Each number is 50 + 15 x the weight over the matrix's rms, rounded and kept within 0 to 99. Layers, rows and columns count from 0.

# up: layer 3 MLP up, 2752x1024, rms 0.0221, rows 2100-2117, columns 896-1023
# down: layer 3 MLP down (transposed), 2752x1024, rms 0.0192, rows 2100-2117, columns 896-1023
# gate: layer 3 MLP gate, 2752x1024, rms 0.0217, rows 2101-2118, columns 896-1023
up2100:54 90 66 45 61 68 54 33 55 37 79 43 38 48 35 60 58 39 51 43 76 72 56 47 37 63 65 62 43 29 58 67 61 48 42 31 69 29 31 56 41 38 14 76 51 50 74 51 21 44 45 55 44 68 49 51 42 50 59 32 33 69 32 56 39 47 25 51 40 46 69 40 43 75 21 61 70 15 35 55 54 47 38 42 50 61 78 48 66 37 69 35 49 45 61 62 55 59 80 58 36 46 49 48 41 38 43 46 55 55 45 19 61 74 47 51 53 65 50 46 50 66 58 60 45 55 35 14
down2100:85 60 53 36 48 40 45 65 73 42 28 43 14 53 56 46 07 46 30 42 47 49 61 40 73 21 42 42 63 29 65 55 62 34 64 16 79 14 47 36 83 68 42 48 51 71 41 40 37 90 40 46 57 58 51 57 48 71 45 38 56 54 70 47 56 46 31 64 55 49 51 63 58 41 40 52 59 30 49 55 77 56 62 24 45 71 59 40 53 23 89 61 28 35 56 74 68 55 49 57 47 60 20 63 14 61 47 52 43 61 61 43 36 48 53 70 31 61 42 38 40 31 47 84 64 86 57 43
gate2101:45 24 40 74 44 50 49 47 24 41 33 67 54 77 64 44 51 68 17 60 36 68 27 48 59 58 64 43 39 55 45 54 37 34 47 86 53 37 71 40 53 52 18 42 60 63 36 71 37 47 57 47 28 30 33 57 52 55 27 27 59 81 27 33 30 55 44 58 31 35 48 38 39 46 57 30 46 43 55 52 63 38 70 26 48 30 45 56 49 58 09 46 37 54 59 52 36 69 64 72 57 57 43 47 70 47 54 52 44 63 40 40 34 38 54 31 45 59 63 29 50 43 45 43 72 35 51 54
up2101:41 49 74 42 78 50 33 65 57 62 59 63 55 31 24 56 42 43 70 43 70 39 56 37 32 14 57 25 61 58 54 43 90 79 33 63 43 59 78 49 42 53 49 38 77 59 73 69 49 03 43 46 65 48 70 31 35 59 72 89 63 53 52 71 74 56 56 50 24 36 39 54 22 64 58 56 52 47 51 59 25 81 30 54 29 54 41 48 58 66 61 72 41 46 65 57 29 46 46 68 70 59 47 60 52 72 66 45 30 55 48 51 33 49 40 56 32 40 38 61 31 57 62 30 47 21 47 34
down2101:64 64 64 66 46 35 12 64 54 39 63 52 85 56 46 39 78 67 42 09 50 42 16 73 58 36 65 57 43 50 74 86 62 31 57 85 57 62 46 46 38 25 28 64 51 40 48 37 61 35 49 39 23 57 74 54 28 76 65 62 59 61 65 55 49 67 72 57 34 50 39 38 53 56 67 62 60 50 38 65 40 59 76 61 66 50 63 51 57 50 10 49 48 28 70 48 59 58 30 34 41 30 30 37 75 45 30 69 52 49 46 38 29 40 45 53 50 69 50 44 50 35 67 64 77 33 50 43
gate2102:44 59 66 53 34 42 33 55 48 54 58 46 51 63 43 44 59 81 44 53 39 41 52 59 56 73 30 56 42 31 44 64 65 36 49 39 40 58 56 43 22 74 15 42 49 49 54 74 30 55 54 56 73 45 48 51 52 29 36 62 65 50 38 51 63 45 67 66 68 38 51 51 45 31 68 48 45 64 42 38 73 48 74 30 75 64 47 64 32 58 62 64 36 61 59 55 45 32 36 52 35 56 62 27 40 57 33 38 50 51 45 33 72 31 58 44 73 61 50 67 19 44 64 53 53 43 54 67
up2102:26 47 57 30 20 73 43 50 52 51 46 44 69 55 65 47 59 67 47 45 55 57 51 35 56 65 27 56 38 66 53 41 51 35 66 67 43 63 55 52 44 79 18 45 38 24 24 93 39 76 54 47 52 63 44 56 50 44 59 53 72 67 62 50 54 44 45 63 63 40 38 61 53 46 59 48 53 34 46 26 38 46 56 15 60 63 45 39 27 61 50 51 58 42 43 39 48 49 32 66 33 56 64 39 43 35 46 51 22 49 32 55 52 23 45 37 47 67 63 70 30 30 49 48 71 36 48 50
down2102:58 69 61 50 63 54 52 52 47 30 33 54 67 61 62 64 86 44 36 34 61 43 65 59 73 85 37 41 39 59 58 54 49 51 48 48 59 25 53 31 37 40 61 51 16 57 66 71 95 70 55 62 57 64 44 76 51 18 50 42 63 57 44 39 32 61 33 59 58 50 57 51 41 49 19 64 47 64 47 36 34 53 47 41 41 57 13 25 35 48 48 46 89 56 39 64 48 80 38 46 48 62 25 27 69 20 49 41 62 47 51 43 61 53 35 50 70 63 58 63 39 75 18 46 35 00 55 59
gate2103:67 38 45 44 43 67 20 47 61 49 61 69 18 39 32 56 52 74 36 54 57 66 43 33 77 46 46 28 82 49 51 28 66 62 49 51 75 55 55 54 47 39 36 60 59 61 55 43 62 62 52 61 44 47 65 43 43 35 76 44 35 48 44 42 59 49 45 69 38 48 30 35 54 47 77 57 57 19 48 50 44 43 47 32 67 32 37 51 35 29 58 40 33 80 67 64 40 59 22 71 68 59 36 49 59 66 77 28 63 47 52 25 40 24 69 39 47 55 62 40 38 82 39 50 46 06 74 40
up2103:28 46 18 51 41 46 60 31 71 60 52 77 90 62 48 42 40 62 43 43 53 77 54 63 77 53 51 24 65 59 57 48 54 61 69 62 30 58 42 46 42 53 32 43 66 66 52 53 37 53 48 58 23 67 35 15 50 39 43 34 38 54 55 43 65 46 67 52 53 40 43 69 36 49 64 39 54 55 65 42 55 56 78 46 70 46 36 52 41 64 40 48 42 50 64 19 66 54 10 24 57 47 25 73 38 51 57 84 46 31 35 28 46 24 51 49 48 44 46 46 81 42 35 37 47 51 49 54
down2103:72 32 41 36 40 73 66 52 63 70 74 30 63 54 59 26 47 36 33 70 67 57 45 49 35 49 70 57 63 43 46 48 59 46 49 51 46 62 61 71 53 72 63 49 48 69 35 48 42 56 47 55 44 00 54 49 59 32 46 45 57 57 50 46 59 18 57 22 75 69 72 66 44 27 58 59 55 52 16 68 44 28 51 54 56 66 74 43 54 57 42 55 72 67 38 48 69 54 37 61 61 71 32 60 04 56 54 49 62 41 44 62 29 36 44 24 42 56 62 53 57 30 40 08 35 42 61 36
gate2104:36 32 53 52 45 34 65 32 44 71 64 45 53 71 43 46 66 49 40 45 49 48 38 65 42 64 49 40 57 56 21 17 72 56 69 54 48 45 70 55 59 55 45 55 48 45 65 51 41 53 82 40 47 33 45 67 35 75 38 40 43 39 68 42 65 45 36 46 60 81 41 62 63 71 78 32 77 52 44 54 28 54 38 53 58 55 50 61 62 45 50 29 65 35 36 51 42 50 40 77 59 60 51 24 47 66 52 39 28 56 25 12 67 24 58 49 41 35 56 76 58 37 55 40 14 25 20 66
up2104:69 37 56 42 39 75 88 29 30 77 63 27 74 45 39 48 52 31 65 62 36 43 41 68 71 64 63 61 56 67 39 27 35 17 44 72 44 31 71 31 94 45 57 33 39 49 69 52 85 60 58 48 57 61 27 74 63 58 47 50 52 60 75 66 68 65 53 78 80 55 63 46 71 45 49 62 62 49 67 86 62 44 55 43 45 38 79 69 54 63 25 62 69 60 43 64 54 28 30 52 89 52 51 41 57 64 59 60 29 71 62 42 57 53 53 18 50 45 39 51 67 73 54 52 40 27 23 52
down2104:55 32 73 33 55 29 62 28 58 44 60 58 57 41 64 33 49 58 74 61 26 60 38 46 35 57 46 51 55 20 62 65 49 62 49 31 34 55 48 55 77 29 59 62 39 39 55 57 47 59 49 60 62 49 63 60 35 33 37 69 67 50 48 70 50 51 24 65 50 38 27 32 44 57 37 72 65 79 63 33 56 60 44 75 50 54 46 43 33 52 49 72 69 44 16 42 66 62 78 44 54 49 24 49 54 44 31 36 43 59 55 75 58 46 55 25 88 39 22 72 81 38 34 39 31 26 01 46
gate2105:36 52 48 50 52 25 45 36 29 44 62 29 33 51 30 49 36 24 61 67 28 75 31 66 45 58 48 27 79 53 58 41 46 57 49 15 69 46 77 72 39 49 39 81 53 47 29 61 60 44 65 43 36 76 72 65 32 75 38 81 68 22 78 74 46 51 54 21 19 57 84 40 64 55 58 31 69 45 51 75 44 63 56 55 72 78 55 57 58 43 78 77 33 59 41 60 39 59 26 40 23 72 45 37 80 62 60 42 70 64 55 55 36 48 47 63 39 45 56 47 60 54 56 61 70 57 38 32
up2105:43 51 63 35 52 58 77 39 40 21 26 54 68 40 37 63 58 49 36 54 52 57 51 64 50 48 52 59 33 65 38 54 45 31 28 36 30 39 24 44 52 58 26 50 44 52 41 66 50 50 54 63 53 31 52 52 52 16 58 65 62 40 31 50 35 49 49 52 51 69 50 36 56 58 32 30 33 48 52 43 73 46 45 53 36 84 57 58 77 53 29 74 44 75 77 41 62 37 82 52 53 48 66 47 34 44 47 63 75 53 62 66 33 44 55 22 22 66 38 54 59 92 12 45 53 42 55 36
down2105:49 54 38 42 40 42 42 36 44 65 50 47 50 41 33 60 64 52 85 12 63 49 21 53 11 64 62 62 52 55 52 43 63 33 35 39 45 52 47 41 69 47 42 68 34 54 80 30 47 81 34 40 69 51 56 48 38 57 49 75 27 32 21 51 29 41 43 72 37 41 67 31 46 26 51 34 47 36 31 55 57 54 55 35 31 30 04 60 68 34 74 46 59 48 61 80 57 67 51 51 54 61 25 66 46 40 47 53 46 43 56 46 55 63 32 16 60 61 34 51 50 55 67 57 49 38 60 62
gate2106:35 69 75 59 55 67 53 51 33 68 58 50 42 62 45 64 45 60 41 37 52 32 72 23 39 52 32 56 49 52 35 48 84 62 47 48 34 51 63 13 48 54 25 81 57 61 43 79 57 59 51 81 50 29 36 51 35 48 50 60 54 59 42 46 38 74 57 27 29 49 27 68 47 33 46 49 81 41 28 58 48 72 47 38 41 56 50 66 55 41 64 25 64 52 48 53 45 42 12 40 59 66 41 42 67 58 35 46 46 72 51 50 36 57 21 45 61 48 60 32 39 24 42 17 58 25 60 67
up2106:37 35 51 50 60 44 74 56 43 48 36 50 30 52 55 51 60 28 43 54 47 62 47 68 51 57 52 22 58 48 33 50 62 62 43 61 63 50 33 55 57 48 40 43 59 50 47 56 54 50 60 59 43 34 39 51 85 52 39 41 53 42 60 61 41 53 42 51 74 47 37 61 79 47 55 24 48 49 68 61 31 59 57 67 41 56 56 24 50 50 39 67 57 53 88 83 24 39 51 42 67 42 59 45 55 58 50 78 54 35 60 72 43 65 48 51 70 22 74 58 58 44 69 67 45 50 60 39
down2106:47 47 56 45 54 77 76 51 44 62 59 55 18 57 66 48 54 42 66 54 62 54 50 56 39 62 40 55 33 24 47 24 34 34 58 37 55 44 28 59 49 47 38 44 47 41 47 62 41 28 25 50 32 53 56 50 55 45 53 48 46 15 52 62 48 43 35 44 56 60 58 48 43 33 67 42 49 32 60 51 56 29 52 65 30 50 60 78 54 45 70 14 14 35 37 45 48 81 56 60 27 47 44 52 36 37 71 47 50 61 56 27 65 37 57 60 53 47 39 36 56 59 24 49 48 56 31 43
gate2107:44 42 31 35 04 32 31 52 50 49 67 43 58 62 46 53 71 36 46 57 43 49 57 69 47 25 42 58 63 37 23 28 38 33 62 46 50 48 64 56 48 54 59 56 39 51 36 40 40 52 44 59 42 73 60 26 51 45 62 40 49 36 35 21 47 43 35 48 64 67 11 40 68 61 51 55 55 54 43 66 30 37 41 40 69 60 37 53 27 61 50 47 49 46 46 54 43 40 76 70 46 25 55 41 42 54 50 37 46 79 59 51 79 52 68 45 53 85 46 37 53 45 75 46 31 65 23 37
up2107:49 44 38 50 74 73 69 55 56 40 63 30 39 53 58 50 47 41 70 81 55 55 75 91 42 36 34 57 51 67 82 30 43 70 32 32 78 35 47 23 35 49 37 50 58 57 50 61 68 54 52 61 72 54 71 53 31 52 44 30 36 50 63 24 59 49 27 51 48 27 40 65 33 34 60 48 34 43 33 36 56 62 45 63 65 43 59 51 56 60 36 47 89 32 43 30 34 27 60 58 64 52 35 66 84 61 68 55 63 36 43 47 64 47 56 50 63 43 80 36 71 16 46 71 36 44 51 49
down2107:53 61 67 60 73 28 55 77 58 60 56 55 44 54 60 29 47 65 39 80 69 30 54 60 67 56 32 38 64 57 64 47 46 50 59 58 41 36 49 38 39 18 87 49 50 75 48 37 53 52 81 63 67 45 41 50 79 49 73 47 56 62 50 55 45 68 50 33 60 43 34 76 82 63 43 65 29 63 60 30 74 36 50 46 61 56 29 29 46 32 37 46 71 46 56 54 29 66 61 50 56 55 54 56 78 62 67 47 63 25 58 69 48 49 41 35 59 55 44 71 36 73 72 49 46 39 74 62
gate2108:80 54 33 58 56 55 57 41 53 71 59 55 40 69 57 30 34 61 48 38 57 56 39 45 74 38 88 60 65 48 41 74 39 43 38 36 57 37 25 62 34 29 37 19 67 57 46 46 60 32 37 69 69 45 44 61 46 49 24 57 39 45 43 56 57 15 39 65 40 51 57 57 46 81 39 65 51 51 37 67 46 55 55 52 38 46 72 51 39 47 42 44 62 53 52 39 61 17 50 64 37 63 47 70 59 70 78 28 35 48 45 71 71 49 28 39 69 50 61 67 51 52 29 53 59 22 47 57
up2108:69 53 48 53 26 68 64 50 40 66 48 48 61 34 38 48 33 53 59 30 48 40 51 46 63 49 53 55 31 55 38 41 14 52 53 43 57 36 48 33 53 48 39 54 58 37 57 39 72 32 65 48 38 68 56 56 26 38 68 39 48 50 53 58 17 55 45 69 58 69 51 41 51 46 44 58 58 65 55 43 32 42 47 55 55 50 46 44 34 58 23 56 56 25 40 61 48 41 43 58 55 67 37 43 52 52 32 39 58 60 76 47 56 34 33 35 68 63 49 61 46 60 55 42 79 45 52 58
down2108:47 84 50 56 43 23 78 56 54 39 43 63 34 26 40 66 58 59 50 63 59 58 69 40 44 59 52 54 68 58 61 65 43 93 43 46 59 63 70 55 65 59 50 61 75 65 48 56 46 61 43 26 40 48 64 65 28 72 66 50 54 41 53 66 48 51 67 42 44 78 83 66 54 78 67 47 56 44 52 25 22 51 71 58 72 52 47 55 51 62 39 72 56 48 77 67 48 56 49 27 42 74 73 64 51 50 46 66 53 55 58 75 46 73 36 58 42 47 47 57 48 47 47 39 45 49 53 28
gate2109:29 56 35 68 52 45 47 35 53 61 45 31 71 57 91 46 51 75 26 28 46 44 43 51 42 52 63 70 43 69 37 65 51 35 26 35 85 32 35 29 47 71 65 64 55 69 40 56 40 35 53 56 73 30 55 35 63 79 60 27 26 23 60 60 65 54 49 31 40 27 47 42 36 70 38 52 22 61 50 82 55 53 46 70 44 45 59 67 63 51 54 52 40 51 72 54 70 55 32 53 62 50 64 40 34 58 83 19 55 59 32 69 37 23 58 21 36 31 50 47 40 41 71 51 65 51 55 33
up2109:47 43 23 64 68 83 59 73 63 53 65 49 43 41 35 41 50 78 53 25 56 63 63 67 61 28 80 89 54 51 58 46 56 55 39 76 68 57 41 47 73 51 61 92 59 51 54 41 58 70 64 44 34 53 61 58 29 66 16 39 51 48 31 28 63 51 48 64 71 52 56 45 73 31 31 44 31 80 30 64 69 47 59 65 24 65 72 51 39 57 46 90 68 51 59 68 58 58 38 59 42 54 20 58 61 37 61 46 58 37 35 75 41 49 40 46 28 50 93 46 52 31 67 59 36 77 49 49
down2109:57 53 26 76 60 42 51 42 69 62 61 42 36 31 32 58 40 44 37 40 75 42 00 80 56 68 67 66 22 67 57 36 49 50 31 42 62 41 53 60 69 60 58 61 46 38 52 68 64 76 48 54 51 47 50 45 47 19 67 25 45 32 68 28 33 42 54 57 48 40 53 48 39 65 27 63 43 45 42 13 08 60 28 52 47 27 81 52 56 41 46 38 77 67 29 27 52 67 42 46 52 54 22 32 39 64 26 74 46 23 61 47 48 69 65 56 60 58 31 45 33 65 42 52 55 45 36 47
gate2110:38 40 79 32 44 48 59 45 44 49 67 46 49 66 53 36 67 77 55 40 40 55 74 49 66 49 53 58 55 49 30 66 44 43 54 36 49 17 40 60 64 45 22 43 56 65 49 63 56 40 79 76 49 69 60 60 38 72 55 32 58 31 72 41 67 42 42 55 51 63 57 30 32 43 47 20 60 41 46 68 57 41 32 60 33 53 65 51 69 46 76 45 52 50 55 41 06 70 61 50 70 66 45 46 68 69 64 51 72 77 73 62 56 35 54 08 39 52 46 55 47 44 60 36 49 56 79 49
up2110:49 56 45 26 65 60 43 43 34 36 53 50 63 30 69 33 49 50 55 65 44 41 50 47 67 52 64 55 50 34 53 50 69 31 35 43 23 49 58 42 63 76 55 45 39 52 52 65 58 41 32 35 53 43 69 24 49 22 35 52 50 27 52 38 32 46 52 28 43 39 41 67 49 25 38 43 59 53 70 46 36 33 32 54 68 31 50 55 40 33 46 78 39 70 78 45 57 66 41 58 22 30 61 72 66 38 30 70 34 40 63 26 54 39 69 59 63 36 77 23 60 60 59 54 39 52 49 35
down2110:50 31 62 62 60 49 63 54 77 67 65 42 72 47 46 20 55 57 40 85 28 26 70 62 69 36 55 46 64 36 20 30 55 58 60 66 51 41 41 70 14 46 61 30 85 58 18 58 53 43 61 48 58 16 21 46 48 45 44 78 60 41 48 51 58 44 44 36 53 53 54 46 46 64 68 84 49 68 62 52 42 48 59 25 66 22 61 59 54 23 50 31 54 31 49 56 81 60 58 64 61 32 46 61 73 40 62 43 48 44 37 97 68 37 37 33 44 37 30 56 64 39 59 66 60 47 89 77
gate2111:72 34 70 57 67 63 72 49 48 36 43 32 58 47 48 59 48 47 42 48 29 48 49 62 38 43 54 60 44 38 39 51 57 43 47 62 62 33 28 52 49 33 52 49 18 46 51 51 32 67 63 79 42 38 53 66 56 53 41 68 30 57 41 73 71 77 46 53 33 55 45 53 45 65 55 51 56 60 26 33 36 32 47 52 62 56 45 63 67 44 48 38 46 35 57 74 50 46 53 40 40 63 47 39 31 65 49 30 50 62 77 42 34 65 47 44 38 49 38 31 52 38 81 66 53 56 56 61
up2111:34 53 64 67 79 31 35 33 57 40 60 57 50 73 51 55 35 60 32 32 84 68 34 67 51 61 53 48 26 31 48 33 35 53 58 73 53 63 60 84 18 31 61 40 37 39 62 16 46 50 56 45 26 59 67 45 55 47 66 68 40 70 49 43 30 28 53 45 43 58 50 65 45 64 35 35 59 61 66 64 66 49 39 38 53 60 43 37 50 58 85 58 43 69 13 90 55 47 55 48 85 11 24 64 40 59 43 50 43 59 61 52 42 47 50 61 65 60 24 47 60 48 53 68 33 62 38 30
down2111:28 53 67 47 27 48 56 48 52 59 10 46 61 46 59 61 29 74 42 38 71 50 59 35 71 57 51 49 64 65 32 55 75 67 52 47 61 71 53 78 56 27 55 36 43 67 41 48 52 27 43 69 44 52 59 27 48 19 63 53 38 61 51 68 50 46 47 15 41 32 40 44 26 66 53 46 39 54 37 42 30 16 47 44 68 78 47 38 13 50 57 36 12 62 40 48 44 49 57 46 50 46 48 49 48 54 51 53 67 44 40 38 42 73 51 46 68 54 36 45 67 42 47 44 48 80 56 71
gate2112:62 50 42 45 56 70 55 54 00 55 35 45 41 70 49 50 62 57 39 55 25 65 64 61 55 62 45 52 27 48 45 66 67 56 32 62 60 52 63 54 52 58 50 67 65 59 51 50 63 62 62 48 55 33 54 41 49 75 64 23 31 36 56 67 46 69 66 40 75 62 53 49 67 16 37 40 48 78 66 84 55 64 41 79 43 61 68 69 50 64 46 47 41 42 50 24 28 45 46 33 44 50 69 47 50 43 45 69 23 52 42 44 63 57 42 27 52 51 41 76 47 59 58 36 38 48 44 57
up2112:32 51 59 26 37 59 66 53 31 87 74 52 65 54 61 64 44 44 43 42 54 55 53 37 29 49 69 76 48 25 31 76 28 47 78 54 53 60 21 59 60 52 61 15 55 54 29 54 67 39 34 77 36 39 65 51 38 83 51 68 34 52 57 67 55 53 59 64 62 71 55 37 73 56 73 57 36 63 77 63 73 74 30 47 61 65 83 72 47 82 47 42 55 48 65 43 59 36 51 53 40 40 69 49 08 69 46 52 28 51 50 46 42 44 56 44 66 54 43 85 55 58 75 56 40 68 40 65
down2112:15 83 22 37 40 31 36 24 55 32 55 60 38 63 68 51 41 62 58 59 31 66 32 31 77 68 67 18 53 63 41 40 69 59 42 28 35 40 61 34 93 59 82 32 47 49 37 29 66 51 26 58 51 47 76 69 47 58 68 26 58 61 39 34 69 45 52 67 38 61 35 46 56 55 51 77 20 44 49 47 63 63 60 46 86 80 30 32 45 81 58 67 56 59 33 41 36 30 94 49 67 57 44 48 43 52 39 33 40 64 61 50 72 41 80 54 62 43 18 67 33 69 53 63 73 52 11 29
gate2113:31 48 55 48 67 63 23 66 68 51 21 38 20 60 54 42 31 22 57 50 22 43 53 49 61 52 64 57 49 49 42 35 67 29 47 80 18 43 43 35 54 35 31 36 23 39 49 71 26 16 55 28 83 56 51 63 37 50 28 59 81 44 53 37 42 49 45 65 25 72 55 38 62 38 70 64 62 58 50 32 49 41 45 47 48 59 29 64 64 53 58 51 44 45 40 46 46 53 41 49 64 30 35 55 63 32 52 30 50 39 21 40 59 59 23 54 51 52 43 63 27 29 32 48 57 55 26 47
up2113:57 39 32 55 63 42 41 53 34 44 64 35 40 61 93 34 80 51 41 51 43 44 70 47 33 56 49 68 37 59 58 66 33 56 52 44 41 22 46 54 54 48 67 94 57 61 35 34 32 47 50 30 42 43 57 49 52 55 31 64 51 43 41 55 58 74 56 57 40 68 61 51 62 61 33 39 36 76 40 55 60 84 70 70 56 47 65 56 53 53 36 29 52 44 65 32 66 30 52 51 43 45 73 68 62 69 16 79 57 17 37 74 19 48 64 59 72 30 62 72 48 35 50 50 44 60 64 45
down2113:21 44 59 37 27 58 42 71 43 40 21 28 42 46 16 27 25 63 67 70 65 59 58 43 46 61 70 52 69 59 47 88 40 17 60 89 44 49 08 48 60 78 69 49 30 63 46 63 26 43 52 45 79 48 67 52 40 43 47 60 38 46 63 70 46 50 49 23 29 76 80 57 44 67 57 23 42 56 64 57 65 44 75 51 28 33 32 46 49 57 64 38 42 44 47 58 23 65 39 57 35 43 62 58 59 51 55 67 30 44 59 74 34 65 53 69 38 39 49 30 13 73 39 27 38 62 50 54
gate2114:45 56 53 45 36 52 45 52 57 41 62 68 58 38 29 35 52 43 05 39 35 37 28 55 49 49 67 38 52 46 38 43 39 48 34 68 38 56 21 30 60 46 32 28 48 29 93 73 39 41 37 63 44 21 34 75 47 22 49 75 63 29 32 55 60 12 21 60 49 36 56 41 48 27 37 55 35 48 44 47 30 35 58 59 76 40 36 60 70 34 62 62 42 73 66 62 36 52 68 50 27 68 29 24 99 53 63 18 62 45 60 37 63 35 66 48 47 38 76 48 36 80 64 51 37 44 26 40
up2114:34 51 39 24 60 49 34 55 65 51 41 64 51 50 33 77 50 63 51 50 62 35 58 60 31 76 40 71 36 55 26 43 52 35 54 26 50 53 74 53 62 49 62 42 62 37 64 58 44 53 36 29 43 09 36 50 49 54 39 45 10 46 70 71 43 65 42 68 37 26 94 42 61 64 61 50 33 31 42 41 37 37 58 52 39 68 33 58 33 51 50 57 46 61 42 62 49 26 47 38 38 38 74 66 10 48 55 53 82 55 60 60 71 36 52 46 74 63 69 63 56 46 44 44 35 38 45 21
down2114:51 55 55 48 43 47 46 57 16 48 75 56 32 36 57 63 64 54 49 56 65 60 54 61 77 38 55 32 43 42 59 69 51 25 47 33 70 29 40 21 55 44 69 49 34 76 37 55 53 35 63 19 37 51 54 32 41 49 89 71 66 50 55 43 49 42 66 11 73 71 37 59 54 64 66 72 26 49 14 28 38 04 49 28 43 47 90 61 52 43 54 76 32 44 79 38 27 62 42 38 59 46 88 32 42 61 53 61 80 71 66 62 55 84 43 88 52 58 43 38 58 64 47 52 24 43 65 45
gate2115:60 22 36 37 40 63 59 50 52 55 06 42 55 53 37 58 60 51 43 59 42 37 23 51 50 35 18 58 65 27 62 82 57 75 33 60 54 28 55 54 61 35 69 56 57 54 46 24 72 51 42 44 31 68 57 43 46 70 55 23 32 31 45 34 41 64 41 54 43 50 49 59 52 39 72 54 59 56 50 39 23 15 40 41 55 56 00 46 74 63 41 46 71 73 31 60 26 64 48 16 63 45 28 45 38 64 47 41 70 58 55 49 19 22 44 71 49 48 77 60 35 60 67 58 53 68 56 80
up2115:79 42 42 66 55 27 65 36 48 54 00 48 58 81 29 61 62 70 55 44 59 31 56 53 43 29 48 76 38 55 70 66 38 26 55 39 47 56 45 55 63 51 59 26 68 71 38 74 61 43 46 50 59 62 38 61 69 38 71 49 34 71 49 43 21 54 56 59 35 59 42 46 54 31 58 54 49 25 39 48 40 41 47 84 69 56 35 59 43 82 59 55 44 51 58 31 58 37 71 59 47 44 58 73 77 51 56 47 65 78 77 46 53 40 32 68 37 41 50 63 37 32 36 59 44 57 53 71
down2115:48 57 53 31 58 69 52 58 35 74 52 65 82 47 36 33 56 37 50 32 61 51 32 39 23 43 49 36 47 48 47 18 47 46 55 23 58 36 63 71 58 64 63 48 46 66 59 76 52 13 36 63 60 52 60 46 57 44 40 52 81 40 79 55 52 50 43 57 42 36 57 69 20 45 48 56 35 41 59 65 42 34 66 57 60 36 30 57 41 45 59 36 36 76 41 63 49 36 31 36 62 52 56 76 42 54 70 71 64 38 30 14 48 71 49 63 79 46 77 50 40 41 80 38 69 37 73 47
gate2116:58 41 37 62 72 31 67 44 47 28 40 28 54 63 42 26 43 30 48 48 63 50 58 37 55 56 58 71 31 47 55 60 52 45 21 48 84 36 49 28 55 23 39 43 53 68 02 72 35 63 59 65 28 65 63 64 66 78 36 51 52 76 34 24 45 20 52 76 38 47 35 69 36 39 51 57 34 55 39 53 53 78 48 47 41 49 49 49 60 75 39 60 54 49 51 66 37 56 50 53 30 36 65 35 53 49 51 57 61 61 75 45 22 45 25 63 71 67 77 69 35 75 55 34 52 62 54 52
up2116:52 34 65 36 36 53 45 54 42 45 38 68 51 47 64 25 46 47 54 38 35 61 80 44 38 29 21 51 38 54 59 21 58 57 33 63 46 87 43 57 59 77 46 58 61 35 45 80 11 62 44 34 55 54 71 61 34 63 49 30 32 47 38 55 42 60 66 30 25 49 36 59 37 69 53 15 73 47 27 58 56 59 39 50 59 54 56 83 50 66 30 65 57 68 49 42 63 55 37 56 40 45 60 43 36 48 58 55 66 28 52 35 56 18 45 53 35 44 65 49 45 40 43 43 50 40 85 65
down2116:67 28 74 48 45 25 55 56 37 80 50 40 78 48 38 70 57 53 57 43 51 66 55 80 67 28 56 47 48 79 26 81 63 39 86 60 45 36 51 49 49 31 37 28 82 45 63 78 58 54 66 43 60 36 63 19 35 62 67 36 40 75 29 50 51 40 51 45 57 53 60 60 38 25 34 74 54 63 40 56 59 63 83 45 52 41 56 22 65 30 34 42 67 69 40 59 52 50 56 64 40 47 56 40 37 44 80 23 53 33 46 45 61 57 55 58 49 75 65 52 56 27 55 49 41 37 68 39
gate2117:24 49 38 71 52 71 57 65 65 31 34 30 57 50 53 31 44 44 40 49 28 61 45 38 59 34 63 87 40 58 45 80 52 49 41 65 18 13 95 50 43 82 40 41 50 59 26 75 51 47 64 54 54 46 57 52 59 50 43 47 54 33 29 25 44 56 43 52 28 45 55 51 68 67 42 44 89 46 44 62 26 62 69 28 74 38 46 64 48 81 42 46 60 15 44 39 56 33 42 69 66 42 55 28 41 63 01 54 55 69 44 34 59 61 25 42 53 40 49 54 18 54 67 84 58 47 69 53
up2117:34 62 66 50 56 52 73 80 33 59 32 55 43 41 43 65 60 54 23 23 73 48 59 34 67 54 39 47 47 65 08 85 62 27 56 60 34 28 75 43 54 45 54 57 31 45 23 41 54 62 57 53 52 53 70 73 47 34 59 60 45 56 56 28 50 28 38 71 42 37 52 33 49 43 58 48 52 40 54 30 70 77 57 58 34 55 60 41 48 49 55 47 49 38 63 64 41 41 67 63 17 49 70 61 41 49 59 49 37 46 63 17 63 53 50 56 35 29 66 43 32 45 37 58 40 59 44 62
down2117:51 62 38 61 70 30 60 76 68 39 30 68 55 63 23 49 78 36 55 47 73 57 53 39 26 56 56 36 82 61 64 73 74 47 62 51 75 60 68 55 42 28 69 66 65 59 56 55 60 71 54 42 29 57 36 63 43 74 33 26 78 44 99 35 72 19 44 34 46 41 38 52 33 83 58 58 63 70 53 22 67 84 44 71 66 45 42 24 65 59 60 56 49 77 30 59 60 81 63 58 32 57 48 32 29 44 36 51 53 59 55 73 68 50 64 38 29 50 50 62 63 29 58 71 48 50 34 44
gate2118:24 30 42 39 51 66 63 48 60 42 62 58 65 69 42 63 36 61 61 66 76 25 45 81 79 67 54 48 69 49 78 37 42 09 62 70 68 52 66 45 56 44 92 46 36 59 48 47 62 34 52 30 62 46 59 55 69 53 42 74 55 36 59 40 69 44 45 50 63 47 64 66 62 53 45 73 45 61 34 70 74 42 46 36 39 54 32 61 89 60 65 45 48 71 51 42 54 57 52 21 64 72 49 40 98 46 55 69 47 27 64 37 54 51 63 37 50 38 57 51 58 14 37 44 34 42 56 48